From a checkpoint of a small transformer trained on Wikipedia.
Size: width 256, 9.18M parameters.
Architecture: RMSNorm before each block, rotary positions, no biases in attention or MLP, untied embeddings, normalized queries and keys, capped logits.
Training: a variant of SOAP for these matrices, 382M tokens, 2916 steps.
Each number is 128 + 24 x the weight over the matrix's rms, rounded and kept within 0 to 255. Layers, rows and columns count from 0. Numbers have three digits each.

# up: layer 4 MLP up, 1024x256, rms 0.102, rows 236-335, columns 192-255
# down: layer 4 MLP down (transposed), 1024x256, rms 0.105, rows 236-335, columns 192-255
up236:155107111140103081137099135141147148133178140108118105148095104160178124099118155160094133138096105100156143110155064137121136132153072076092147102146114126147169150108101116144142102121077120
down236:129123122164162101140174124172145107136167157144150089100076158130123149152129109156165081134088102116155115130107183148195099135162142089110150113137126122106120123122112114106127106167120141
up237:182104129128160165146154130125137128113139124148106148152130145124142101153119138134132120112115161093151099123095127117102161124167134119141148136124136146120149117160113129169149166132085080
down237:097138083102126134099129122133128131146105122128133130141144111138149122128162111111157132133094147121121132187115079164156133121165123152152103116122121111164109134128171134161125137087118108
up238:173123131102144145106108146160116131100117163102086113140150141124134144143111198115147148118156144108089109128117104192117137162133101092100126082122184128152146124135106140107116108142123145
down238:096124166115112126118118091155150129139149084105181157123095114093101134107136113192140072107153083148156113140105118110136154097093175119154074131093078133113152129122143149131156118108103118
up239:078117176118059155145112165098132166129150126142091136148126101158174112109135113136123143153143146137165158122112110128107135154142109128159141130132159099081140126150176132153154200107094118
down239:108161138200106153129140106084124139127086150120164154175117128099136148161123136135153150149127133105129130155101120146175140126141104092120148042132121089127143128121119148127124132090138175
up240:153165143150148112103094082147125156136111100107130127115148116154154106102096137137114120107154140128088086168116142121114140111156136131117057147142156154096115123125129119153180100158137140
down240:156153121092115155151145131123160089130113128132122145118105115158115128140171110144112110117099137146131135102157148165135146141137146137121108123125094133121119093131115137154140178135160123
up241:135109125122178140106118122140106102084154173173127142148125138134156138131084120133157120155127137167152112120104127142121140124124156109151104143107158136131114155114111111159138144128097102
down241:133093103114108114173133145150133119114132112111114138140124119110123107110152168123140128138081131087122101115091105086125115101129096102121120131149136143173115137156110157166166123149117126
up242:134099095155157087154130160119117110135147144140094119121153079127125119128124137100146118152139147146138157078100155123121146103134113164157111134156098157161186100088148135126137108174109117
down242:142153131149167183134179113149128112160158131094109120016119112103076122116132152110122126140128106152144091118093155155131104142085132114169153171120120129139163108090143174123125116138185134
up243:151113104116121138158155143168111145129112145140082142178094143145142128135139143128135115180134172150158122125100117138136092081147122132136167150126141134112094099128122142112108159084101141
down243:095098133152130162103154131105103113129119135172134110122124109091147133098089112117164131119125124098102114095143101165139136164106124141116114122157162128107164089128134151093145153102153109
up244:122103106109160135110134127154147132167136153165108160120139154169116134154073120138150131124124174120100118127139153112143144098112091140113108154113125191107146149107136111191115117100111138
down244:179119134156109106140118129093127117124123133091090124094121095125142145159109122187172119128143140127164132143093105114155144090107082171105095172108133093105125099119101123117158139123139136
up245:144137107118147173123140150167111135118124141133163206134151153159138118106134104152080129096145152223067149112151137127174121113173103138156133138149115129144118167101094108103123099131107129
down245:153102150073119068103149082129140121145144142140148161077127133129125075109133135103114164109133122094113133104121112218118157120126114136146092115130138129117096122141159107122148127104138090
up246:125127110155135166115122119118152139127136127075107105124136148135194104100137136142124106090150162138177146165156169078121142052134108100137145136191112141120141140108132104098114129130111089
down246:125107083128135121095097109117107147111170131103087118117125136148144102105091136146170137140130136129139119163131134159131150106133162115114118116155133130164129179104119143094104137124136112
up247:130117130137094105135146127112156136112115182147088154106088117093117150159104146140108097105128134156138125136163108145121128141131130135164163134131145161121170157170106126098097118106167151
down247:098138105121119107138137132125161098103090126146116135144134120120113116113128128134127118059152211124137137084079113123115108102107145117138150114080109113114130130117109161126168096159160139
up248:156130131112109111115133136110136144124139121123139116100160107133130144110092163121143153153146086134111110113120142118140156127135120134112143137074117144136142130154097103110129131146099119
down248:129119135152138113120105085159128128142161160142129122089110132080091088109113154075086118141157122095131151167126100144078109138160129141109147119100095152122112115153113122116102135142098130
up249:151154149117151094140144086153156144105169136124111135140097109084168095098114112080074142148073136160111131114152153070124098135119161122110137117155126108124110106168162127140132092142152138
down249:107067106151162136145139126157171122135105122140129084137125119106163094112127140166144169136127127133095115149108148179148111115170161146111125114116161123138063136116095128137158142118115103
up250:115080077090124105122087137180141111129088122125123108160139095172118113145158136131129126148127119164120084094180135142173118133116147143107143144146112136109145104146105133125131083143139142
down250:099067147090181127131110068134090105147125082109129106116158092157163102090114125140140188137149107144131116131099117130114136159143121137142130139138106106130152144151136126115122139151108173
up251:201089157107086174103164129119144125167080139130139129148086117114129144158129174137103071163114119133157050137068121085136111157117121130097123124126156122162160182142106103088126124150151133
down251:149097156150105080122117090091091112110151136144136113133101133168145146161138101090170129113165153112113137101140132100117123180148110179118135101116134135151140119152101138121115109122128111
up252:139136104107102121122144113099113131115156139143124146143133113084113141058101141115145115124102129153094117116105137143143124165145137171106105072161120134106103092106137118148128164089135139
down252:150073137133074120134157143166171117142124138086122168142149144110061121126102137117143131174125170088109149152098105120157147129133119128089161132144130095140121076079141109126126145184151101
up253:097153110139123164095140143117153144155089083141155120134144150096151132077143133131156124092119115093133118136180174127121110121112165111125149089118134079167121131170171153168113125156123134
down253:100114083116086120110114112144149117119131090104114131079139149175102156153136145144117093128131163131157091092103104157120082125136142086133074191112110139120103098103118131130136140128143161
up254:116108158175108129123120124163139139147143137133136136143141090167133158129118128146121136099108111136103140152055101130083151130151168147131151156181154150132150169160104127150096112111157097
down254:133141109100124137163147132110109093107127133119130138126134166106130102108154088094104122126117113139139098131148145093110113152108115084101101129157140141137161130105139130072157080155113147
up255:115104080110122130039132143095100141110155102112116130122092142121153123096177173144120124166092129132137165105116142106087138112141131129110076152097114180100128112154131148159161141120135135
down255:129080128158126141089081146170096130123124165186133100139118116153087104119140126145129088094126104148127120154095137138193126140127136134180127097145091098117168107114140114187146147126159115
up256:095116144118101115104101129157125131127145142151141141140084128117148097150116143131088129157096121128108116104119136154156191151118154143098135114145135110116103114134073117122116091096148146
down256:128099096148154151172137145086147084098146088107135119158107112125110116109117131110143123097150124155104167141132151128130129136129133094114147146097160124125160148168140150116120130172114160
up257:120100144134108171132129146125133126091174079117135121139130103132158140098156102116195098126114097112111108116067135165159150145127079073127161127122159116169123155177115164120090070141138138
down257:122135108097153141100131105113113127135105127117142134156076202081112097160126172111160159113142149125169100133139139099128093121104156138090136133147115179132101151082080115118124165148100124
up258:137130130112158125123156136160144149143151121152145100127085117121142162069149188111131118117122151149151111137135120141152128122097104150132112148061136141123114143165088104153109120116137140
down258:106147151113141138121121127109132109097078096167142164135125123159162145125132119092162084111119122131129127108154149148102104118110105122192150142109148118102133128101122088121116122111106121
up259:137141108130143119148104147155042142116100169176120144121133136126105142114123127100184185142174123188091104111123160112113162134144137181074109149091126093134152152116103136120091135171161179
down259:141081148104172159123112141139114083119115129131155080104115118067140084116123119141107104134125120149143119180093165144182144181157102166143125163090110106144139098085100163144136132126136160
up260:138154156145118130153112132126132140102130149184148140109125127123155095089112151161146145135089142140109128165122139113147143172115110146125127181124118116145113094133160158149143157159127142
down260:126147154134167122134132131115096124143153121043109101136119110125060101102132130122149145128148145119126139160133169087129108152149094116100116124094115126137111153148050141145158115113104127
up261:154130134146138123125118110189101135138148157088093131095136127150134150160098125119124145157100115166130128134110083148134131115170149125109166106125101142127165121085122115127094100104122152
down261:136139096110087128078172081153136151115097098152122146160136095184129106155098132135141152122070184125137091077108124125142145152120120131155137119116098133113110107152175104109118137120119124
up262:129125171106112144133110101135126119103144142143149163136113174095136146149143105126106158143157145104126100141067119176119147137095148161132182151146124108124138107123148111115132126132103113
down262:141116101136116117105109159120123140149162116140122103118131120099135145111137150129122126128102138101102145134142132121109121164138081139090103116141120147113122137126111127124128154170145157
up263:137097172124126170088140163134119146115106124136117151114177133143095107129140104141125090164115155153114108086094126141132101127106185192140154159130083094104140173124118140105110120116133098
down263:128135140182125133117086128110089160184127135115122127109154143091140103143152129130133108166120125115116122139154103107103128147150118147120117147132164112113131167136098140117165120095166090
up264:111151086132134150176077135096085100158095169098161103111150142079087087152080130138180087110152136137076126126109145145135156107138128165158088166125168115161101107152121150144083149122117148
down264:102122094157090130122122132168152174166108155119159144067149162130129115167147113138176132132091111149129163134109088137106067154107157107126167132118113148137125152162142102115092072144132131
up265:159151135108092135147138130123152136119111138184138068114121106093123118089129180114117081134155114103110133106119122137147163151158141127116116135155117101093127123129101132166145094115097171
down265:138101142163132135091124103116118087137102116120094078136136135120109163123116106133126104131106137136142149144155094148081067135150111136106142146099123127099126076162152166136145124103184124
up266:127181121169151129133114142140128166130119156182140162126099161135115142117098129125160117110134148150107097097111130075132161135132120123171109128144115100158125120174139152141154143129168112
down266:105117093131068146135124148165147118130109088126164135157121109132132113129150171144138104127126117151114103122156092114123107111155109091165143171105138151088151123148113120132095106145056105
up267:135064122097131133148125132128112133128154159141125167126129122143112086131111114087146143138102143116132106101131142155157118156132126109121157119100136114143110117127117126102148114156141151
down267:127128154134115128119153111151148137109078131119093129131125138144106137090154090168148164199159103156128138107116124157128150122148146137161165151130131134123150135111109121150124110136129105
up268:132120159125096119136145143147118159115131128128092078151118115095145128112137126097146158145124131100145174123125130098102103167156121076121158142155113162116146132127118155110145159134147129
down268:115119140117118163115176138137094144102110092115139114101153150107144182167163147143110074140159161116129142080128135156118132091107133138151144136154109131130094110124115102114121135206109118
up269:145153116115128100158144100128149151128132110123115154109130140090136144128134161118170120169174140136152127085133109129099147104154134136115146115156123120143120095076083112121129138117156109
down269:110173110145081126133158112126120140117138181142125161140142097131104128143111153129130098155103127130138089113128170133152101134123092130157126126125138156132124134158135102125092151143117143
up270:157120112144128124129095093145137128138107120140104171150116127152130162101099104111171111116143119162126102096139109114147129124137133135118146129125144120125102135151194108126110148138127180
down270:100111105111111136138081176118135164093134097082135163115109097125174105121123107152141087097115156106137135126121144148105110151135089134128112098159136138095159161142089115157073117148169143
up271:142125147152128110145104150139122165129146136116142142158122129108151131136165106123104147147148143109117119103120116123138131138138110169109134115102153160126135122158136117137097108179124083
down271:095131137128140128105142140147138108104155065115114126074142098110129121120070125139142142135111124159124085136102141111142117153141146117091126139141117136113141128121120143135122155125150135
up272:150138115123147118092127120141140147166080114138174126131137136116117162139097120087121134113118131120147136146107095148112132111092148092117108102079119166116160119144127139152109128110120145
down272:110132135107179134084104121114123108158126148130125138135142171120118120139123072149104115102112131169113125122118139140100144117120136148131132135101170164156126150120118151093162109103138113
up273:119125100135142115117124117146092119138166127150122156134160123155096125074115125167134128127135097153072123117128130129169129152125123108142128174137147124172136117136128110125093149110121108
down273:135106133153145145121089143150136139116108131142156156151066111067137118133134176160133099108129129137157065116154145121166119120100139112085096131132155159127090108107154129152092145178114111
up274:127108118118121114173120122074148115138129147127107082157121201144113084113144079130114129110154120103168121137126105160155106131119147116131130107139151115137151152121143081150137100128123093
down274:122129140139136173109123111139133142147171113134137151087195121150115125120136137145147134129152119137111113095120125118120128106079107139142117127129136137114101164144077101129088174112153170
up275:129136142113102110163132173148137121144103172144126144159119127100145128093128140131152084092143153158119128149124084148157121180123118104162094134145094127162137136111141139172079127157121146
down275:170095129144127134149134122147132125136141160158155136136119157108112122107111128147106139149141130130168078095099160116125158126140128088147091167134154146144091133139146139142142141154119142
up276:126150095098132107141151114127110163124145124152151135162137125147141178161097131115091119127151138145086118115172125116127130142131160107140161136149172113104133153161143181140147145183085130
down276:099147103093148115131126098154142194164127148135147107096113116116148152159124126122116135118107129104109111149153135123158126130115128117126108152156151099116166106151159143126123130152179139
up277:133101160138108086073132150121108128146143123098122142130112116121113102109094150131139131120084118136132129122146162172149130113109137186122107157155110094146121141121125120129122143158165129
down277:152114135117136158102132129179119060103152137129135105112149120140096102174179162153159150155112128117121120109133127130107127136108098219135111127140123143126151127143116158089127143072107103
up278:129130142128113134108106111141124149140128125196163142100152132148157118128082158162160096145126114113119147112139102059104090114119116174132137104117159068166075122151143106146093105109115135
down278:127180168146128155136162120163140128147119135114068149124155135142149189122138160146171163114144087136163100124102135096158150150169144127128129139088112123123131112142155140132184131115133167
up279:112137123140131091099157074140137119148099105112136136121133155111102108173091116113111122133148128122125112143076142108139077104111146114148122143102132101104101110144090104136131157091134114
down279:105136118121154097136137092107137127142134162143136147140082140134086091122121109144145115134110132143144093134128115122146136112127097075126128085157090103139136149111107093148109105128163115
up280:120136108119117172139107092105128126179134108139134164135154107130106105162150123139143138134131162116084116114127130163131122121164148140173081103116112110110122162088158145151072108132142163
down280:121091152111068124111100142155157113099131158136124137090126120105133073113124130121151125145095104111163122133103111095136167123168142148112116109107120143120093137125135146151117111135123169
up281:113120144171118129136147113120086122153127125156151129163131136144142129151117107109165110148141124141120132098128094132141136117118124167129119150103131162130131130150113135136114108082103099
down281:122170109124098136140107164100112100138107155102125132137140116108104127105121099173117157097092140135147142160080099132103154116139146119168133111145122112148142144101153162084147148124145121
up282:150160127124145104124099123113118145096160129147170147165101141140150115097142157098145113108114139100122141163108127092125142128122075110118142123135098182153169132160139113151111097152108114
down282:107141118125108148146122096129121125143173134133178157133168127135146110133150137140175149121086128107123134169127156158139135117147124131112102088094142105088111100128177150075169172153161158
up283:124128088108100130099099138116119163144164146163135135163147125138141108144088177099118160141129094104156112111088173106118106109141105151163152145129163171136103156122128131164118140154167154
down283:145139159135101137153112106133075158142133156100124109152111111145126155110146094089110151121117173119117101129169106119143154134107132112118101121097089124097156149087150113103119136090119110
up284:172136154114122151107143103179122146097150137156125115116132139119140100142161136158152122130149102147142142124144106114154139145120119116107111104110135175110150092140150100135152131164111135
down284:156136146145160121040165111144127116121161146122128176109200176127120130106133088147134150119108107181131121086133146137093131122131117132085130143152113104166155118121123139105114149113118152
up285:107174167133118152158135155139127172143085140104178168114135135138091128182108152156085069128122138168138152131151121130062120109114134147149127108121091181132115142096093152111152091113126098
down285:128102155102106109148133112111122093121115145117114146085096101114125115149121123135135110107126155127155120146119165117144160133129142129090134112118126140082085124075115135134108081133095132
up286:128152126135133115108119114152130107132074160195146091143127160195094087126153113150197180129168094141152152145109141156128096156107071133122188152133108122131145132151132081148169089133126117
down286:155105105154122130142127155121172180113161148126117119157125189129072092182144092169104130119141131140121129146109111106144168156122118134166131130181125118151152103106142138057109102169129108
up287:073077140155141128116117138128114114144100152125111151092117145098158108124127138122184113137160136157138120133093123092102159124129147134081140141111101185130146122128094110156095151135154167
down287:164075140128111123115179142176122129127161121143169150122127117102147157136143164109109125122132131121130106112084102138117142164141112119150141156171146097094182126107123122139094139138173126
up288:156111152108115098114151113119170109107111137131146102138172148179105167114098111121140113173140137135119102126162132120172111130128140168144098133137111113073107109112105101114156151086120116
down288:118140106136123114176160152146163101102072123126136137126123179145126125137103165117164141112156109103134123132104137136130146131124171117145130114112087131132123112165109072127129141129121115
up289:163096072158114120127089112135175137140143126112076150104131162112138092142140140145162120146092101153106136156158099111132143135104141120124176107109145164095125122121116133139144107136084157
down289:145136104132149111123133132098153115172106171145170147136103133117109112097137142173161127125120138084143157137169121139130129146085163168150133138113096121110167137146127175142113080112132138
up290:123100154160156153119118159142145099153099103143165150154144106134143165199113121124128107121094108194051113103144106095126158102112126135112082161161089151097126118144126120139138164133160125
down290:122115103128137107142125103128153138098121160124081122125119148131100129144121106084104117104126131099139149173156103165132127139116129122106117101158121137137147111124135158077110146155104104
up291:137152135116125144070143098128142103154153121101122147140113114128124109107144125142111097157127084093114142077136089110140117136088111128135118100148104113138139138089098084099128141167146155
down291:165080163121118130111133134153127137159125112078104120132135171089107133140122118091122112122133140114140167059159192128126072159145078134180131146042152131133121166132147127135139182153136122
up292:146145136102116135142093147185077133148126118124103159177194103164121174123118134102115158122119106101116134099130144136126127152151093120143101123114114159081161097165134144138108142112166137
down292:136120121104137148173099117108094124134176109149092162139098100134104117131149113182143149092140145118136139138118134113118108116141161132118129125113094139127112104132124129109117105132090146
up293:156091121139105132133130113155136145135126098120074129141125153096118138146103123133122120076086123134145138119158176121109116121163137141173126180116132150105121119099174132121173119146128128
down293:148159150122157142112128131116126149102171103151131128139101141146075123119169075148131101084163126153088117142114134181115130102137151118071092119119134120150110117100153119117182135133126136
up294:154122174135133106154154093115108116102115146129169111099058158135095133114165116120096115114149144096125137153156141148138131139106175080121155112150159158141105138155125123093169158104071177
down294:133152107104087162147157133119133149122119138123109133143132125147109142100122101087128106119122127137105125143172160145123137093152126124136148145118136149070135098147098125085119150073106110
up295:122096095125159119180120132113109114135131132131102190142149129120133161114092150130153144149177140099125103116085131127126093130117161147143103134147126099117102130138177123137093078130109132
down295:124163122115086115123109088109140146133102177149125153131120151143108152160133136101116106138101121161164102143167118111136148110126117149161184113131123166128096112128109155147148132088139112
up296:087162105135137110089092147163145106110123119151134091143111144191065124099171135135096132118132156158117158150078125109090163158091139090181144123148117126108113086140137134164122122113146137
down296:155127104172179138142142117131135137137106165129156156130179159159138112115134142110111111095119087151134154122095118160139174063139180106095117101116070131109141112139151135094120118156112114
up297:162086120133132082144084103119131115131125092144153120116140114138158124140126134158135132137127157100102129115144145131146068158086124135118079136100122135168097109150192142164079176149101149
down297:101121093097140079110153139122138107113128158115146120163137116153128145099147106132146116100122145136111141128110126104139123144100130145172165089149120149119133116117138125168115142132106103
up298:150155127148155072105155139144164134100129150134135108126110108161168105101106144094106175117099130130097108111123137158158113122114065124139123099141144148125191162118106126114119134141143115
down298:116141094150145148109159147160136122119136140118108102160187129122153144112097111087165156131132121158153084096167197128165117126097127125131141168135154126120187111153119122115135118170146082
up299:136127130127141069103137134116107156123104154116109119133106152107078115182113144097128132119148120135116116114172082153113106151118129134138102142119122134126125149120161130102146126122144134
down299:142110117105123163164146157127121076106108112101134127114078100093133116108122079059162152130103120154165088105129127146063113137155088137156105135125129135119141128109160185144110148164153112
up300:127116125129090118090096155096151131094148163134108142110117133130146110169156152123113110152129113191114108154124132196139113113074126149113138150112141081136123149119105163117148158130113165
down300:169155132090123124096101103129116156102140120152133147172144127078129134144122092153132134071124135089095145154133138134139162120103163125104140131121101176101101186118116112159134111142044102
up301:165111149105118126148132142088140115111074114120099084138141127080133152138167178135125098127158107090181136142152133143131129113093132171089124079136135169106145106096138137123129178109114163
down301:195119168069131176135121115102145107115135099110127123114168130181106177085117156167092105168136126138135092118104127084135142123143106151107134085113093150100172067116154069132168146123183112
up302:097163161152147141182126094156080156152121113172143141173110081101128110154092121124084120109124111146134145156107130180074130137139160121106160091111151097161151125184177127137048153103101095
down302:126148130150138101141087103119117115178150148114111101181125170139122118182126096150181142152072146098120101146110194126132100077118126159107162121085142145123114140102117190134100174030185137
up303:060125142117124125154137107131150112137100137154146140141088135128113117117145125153173163098182143103147147125151128103112156173117136107127175114131111133117096144117134109082169153072125123
down303:098108160084073114090137115130133045110164113114134159127106096099123157135131160101115127139106145168144116147106108134117104119182123142105144149126089154128129102117149116123127117134145091
up304:090134151118167085101114132134118130162137125128159166102097140109109101139114104101153116127121105144105163145134159100152106122128173151091118127119132162149151121159136133114100140123125117
down304:119103155134162119092156150135099103125128148126137143094149130137167170094126132090157134136103139088121092093141126123140157120106129116174149095126153139120119093152153080154171085116144165
up305:127130116082126106116123140088134110159135149154115110163152151134151081167126133134086146064120116108155170135176092142160103154128108166119148140132137127158164111130146109132167135118167177
down305:080141105126136146140139117087116152130165143122109073147128090098131143124173163121104140137173157128163093111146104151124115107156116153068147124148152085156163077121152154131104161129158131
up306:108078093111093180083169143087157156121085160141140099133139098138117129129120146156102129089174121113089193182151143105118139156179084146152146145094124123127107098147135141128168163188177109
down306:102143159111127132143132167082109093141140117075113125107101157121093117128127148111070207082156126099095160133098128139106135085137144140141145103140166132083117108152152130147110166137124083
up307:094110097156166195123141183165119136169128148115147153177140136078136143154143136092146117157161132102121130135126136099087130112176133082119087098107091138109120102124136175130116137166107139
down307:169094160129110137142148117122133126104150103139108156153142098167135121134120143135122119095133118118170126099119171149147138140099156124147139147108152189137154137125133102141089141158156128
up308:138127133148110097142166103119109117123099118113136114116131148109115141156108106120158125125124141156155121122134124169131136129161114100113125095140142115116116151144135091099120148138122162
down308:091116077143124121122120167139113120131140136147164117127077142133117130147130086092112070106127106134127140122147127146128117128132144181123144117112090177125126123111097113146126127169098149
up309:167126158160114133173084172106156119124124074128101166123135150129115135087097133126157091191119174105154159108129136144090107071113092103123123148138106069060141153141176094125196144118125090
down309:113151110166098086122141120152089148132090121170139128124114153112116147160119110110127158109119136158138142104143155139122128057130131147119134133134118191125130150156127131135127128167083111
up310:164107112152157105121154144116133148120141091094112142161108108144131122075081126068080140172156096142141139094120153145143126157130129149126088129134131134121166163183183097111152114130106127
down310:121144120139122094131166115138170152124126152124113141163161132154131113154132105117129120127092105128165130092142128141118108144128151093149162136118133128153125143159130109118116141125099129
up311:119135062162132143062104151104107169144106136163113151147133089144100120111097126162097150158114166149151157139113138210094186172141096137094109199134109154100135185120203100120113110102147138
down311:156145147131093103112111177125139118117164121148093120105126086153096152124145157075113153139113126151162159112119122153122128131143121115124131176173141087153110103155092079122144084170100150
up312:110119116128118134189140162128102119168131174119066119104134136150141135121127136134126118127108084129136104119141131156149117106131163149144076105104135128146112207162161147140142124126139158
down312:169141133140100156123095136125158110097128058142140104102099113104112119127128100125126133096113085183134137166097108153121121109167148132126151119187149091157122126135094169116111124145143095
up313:196128143136146156133146136136165138115129176159087124097158112131136169122124105122168137134161129109161154074088154098097164130172143107168105100094105133119143122114124129091090102195121133
down313:153157129118135127151080096114133096136128113134132101167103164173109092136135105125099158086138111148134109121118113163118115091111135117075108158108114108149111133104133123119157134088137131
up314:108121104118161088140112122147123095161151153130144111176121156110132158162150116121140157132137130109138154088130125140133168140137156126137116173130083110133120139137119142123118149114164109
down314:104115097099120117118150147171105158172127140121089126168125190131168159114126136120147157136152123156121119152143129118115107140117130123100104117128128128161122158112153165099138109134087164
up315:108152151086177116150151147134141168118161129097150137165120068089098170125162121131131146152121104139089130121124113129124125167085139114076121116125139137154145159119141140138138076140101102
down315:142126099129121142131083131117127162179166084141100111093154124135136132111155121123121101145129126139118136132137180141136142167127074134123149106148125138109139137165155135144135148136086108
up316:154138095126109108078132162123102160115171119138136155110124145110105120090131144120152146187123147146079138101124103132112089134117139085106134106105113101120133128117154108098085155153171161
down316:136133174121117137126086132142151128081129131149147122139127132130136138126153160129181133142139123147095135171117128165085055080135123102117106137092095132093120149165136156099161100125093123
up317:127138090115132112122082157138195145094097074116087127104074100174157050100155106124130095124140140151059135109108182121153140132161156131146162066153130165135138124167154112106109142102119169
down317:143151121123122128104133143106107128131149118115148108116104127130158095151073112107108169157109085119128121141151122107113154193112110141112139123127086118087133147115137185103202118122156143
up318:106155099125121122137124059112114118159150103118118154128088102147152135147147120134135091066137124150104111146162153153128140105142153157138091154085119113136130177163180128139134125123142105
down318:080092157145109096118130127146101163146068123159116125141110161123145116137116134116153098143147115134109141183149138130098164119147104110111083089123126170159164151140098088145151113119131133
up319:162112096124117133158123137128107145115105124155134108128136122107163110119136167181109116132105109109096172147143116089118106136128102105140146145101127153125161143144149120096118137158164136
down319:129163152102137102122149162121140146130086137115144111141108156117153145116115124149118152144137088108134132140126147138112088130096137106135179095144102131141143140091136115128126115142101120
up320:084139087129119113120126129094108132136148136108176167088097126148146137126145172080159127146134157124124077148103131157130151125142095124096138132124125132157137147126138134148153088118160105
down320:175097107128115131154111121147140129160130103121158170133136115128128092130149139108134151093099119138100148193133157110141137147074122142109103127129149133097127140143135156145127155120121165
up321:142163150117140104119075055126117157128148126128156115125173160143134098183118116183122091150155095108106092120139135103140115129133119120130110135086093114134114082128139110169088172191090161
down321:108121134139119140125081172104083125118137078102030120156156098180126103116114097119142176122104107134139126129116125097146127134143136153142143121139183154135135145109047097175140089161138079
up322:127127149107127111138156124117136158123156123117139131110138138119106110137127116123120137132144132101110113125130087136112144141148157143115140102134109132095136158168070123129109137138125114
down322:108101141135127101114145147126144117111125122159087111148096106126117153126115134138157109136117140125139149132117102126146120148115120100130128114124094132111172125138137140150113132115155098
up323:079121101167162151119128118126122112154171104131109110122143131123160117131156135154093122121147097136127131141109127124134145101132099110112129138081150128181182135230137139130113114083143154
down323:119118131185142123136105147144178148155115133119098121145140150144133185101166182156152133120130070158132153125111144098147186113123110100158144125151127136062111097157117117152140134160146143
up324:114139153147079116155108111143166168144094147129077100123109134122151144163149155121130147099132166134103166178117107115169108141129118092167161142119097147101146107144123138106140136117130145
down324:119090160159102136126136125108113181137114157157123111137133116135089106149163106134152130100137127138103151109123110167118087126191091103135130124120121136168153076137090148171088093100098136
up325:133141134104153151136152097157127173064127177137119115132126171124119129112111147089150144100177122117129150130130116091133112141104103107131170169091122159116114153107112143138117137121157108
down325:124121163150130111127134119172132137085152110130076159146133107173139119146089139123088100114119138151171145101064134095126113106115107172123123114144151164122127156116100116147131151112149145
up326:128106104131127170122146147110110125122132095133109136136116101085112160152092117107162137133081173157172105130169129148163127066108112107059085106131106071129129117127105103162118121147153129
down326:124125163120134144120126143110138130138112127109115104144120129118119184109092113075139069135133106110133160157126128153118137118078139143186102087154102120139126142126157180095108099148068134
up327:094128142124107106102123115141132096138131141136140138126168153163156137123113155152122137183122133096118137166168118098101125111157146122142152143161166149129157132129118138109127126118143104
down327:130137142105112160151155178122135127107132114090118112103142103098142152131127148115121165146142109115141162119129185149128084152130125160136169102157100163142135134099116127115133140132131115
up328:096137166152161095144126139107132134126126126130130150110106169089175168147139154149153130117138115167138110144169133097125139129171122171094121126140132155115111109113088153120095131140125123
down328:130149121141140153125109114121160110131183117113150176134102167108109136104165132186143118140156088141139146075114127116138114113109132116104117113127138118112165140114098161119122125137126100
up329:151187156128090182128090137115106119144131090154148118156118107134132113143121151158114101123111188098106119101117141128131097156105109120127129152154114143094140103154118157100114133160156108
down329:129210105115146070109078133107136089112152135128134088160108105135160131148159162085109157107138109137155150107108117100162054150084107125085131129136116162140153083119142153106088153111115119
up330:104141089162133145129126121099115160154088127137113100096151106140137142132122147142121141112143078105167140107145171114133150124146094140134158092089105154149131138144117162120125102128141110
down330:091137119130124120136159133134132130143129081133148096153117129119105169158117131068155166174100119148143117120171092123134128167176122132192170132128158140147102152141126098151109125137120143
up331:099100098090101112185109114118143158128147179137154098092127090110135096143136137124171126125129130155135117164154123166161119186156115148164154179125118162108156132153101154163134114116134146
down331:114170137108118144162108121174180135139159123118175146112069136146167100097102097110162127113135118143126138127127099146118081082127137129140154150155163178151104112132153143141155117150170097
up332:155097077104127152097070077132142094082108162060088120137154152116117134143139122118120122157128166158158136130136145128145122114140140124083079129089098114120110138148142131158120112149103108
down332:134119167121106132135173152133148142133126109067102121155156127154122144163134110103182108128145164117167112138170140129171163107141150126115170092135160107146139138100129131154116097102115144
up333:141143108150126165172130109107099149071093133116127104165120144140108105118133158152106123123117161141138147131124116120139119172169082116136144090127108099127109131130117146164084159106109134
down333:122138153142119122107142086160099088126127143096137088098106130093149105159101124178117131145152079083126117126162098137128148167168082145137151187148134124168197122129120148133187149132133087
up334:153148131106131143125141151149154115112145115121156141142079115068139103138112112151116103112095133111112114120120138121194133112151126108126074162116100110109137167137132127140055138152119150
down334:162139145159108136161153139120117148077158086156184106162109145106117103163135120104130120131096121143147135165127117127175124115137119136133108129138109097119082125110147108109113134106144119
up335:136121143142118143132106119124129105111122157105090149115098138141163159113142123142111104129128139171132109144158102101103081170080116174170132128146110130111111179116178154084111106142124125
down335:109132110155162121150150150118142136125138130115144128150106114118143125147129129145125089147152136165099143149126045107175107122133081170097093126115122161093071102152150146170140097132106119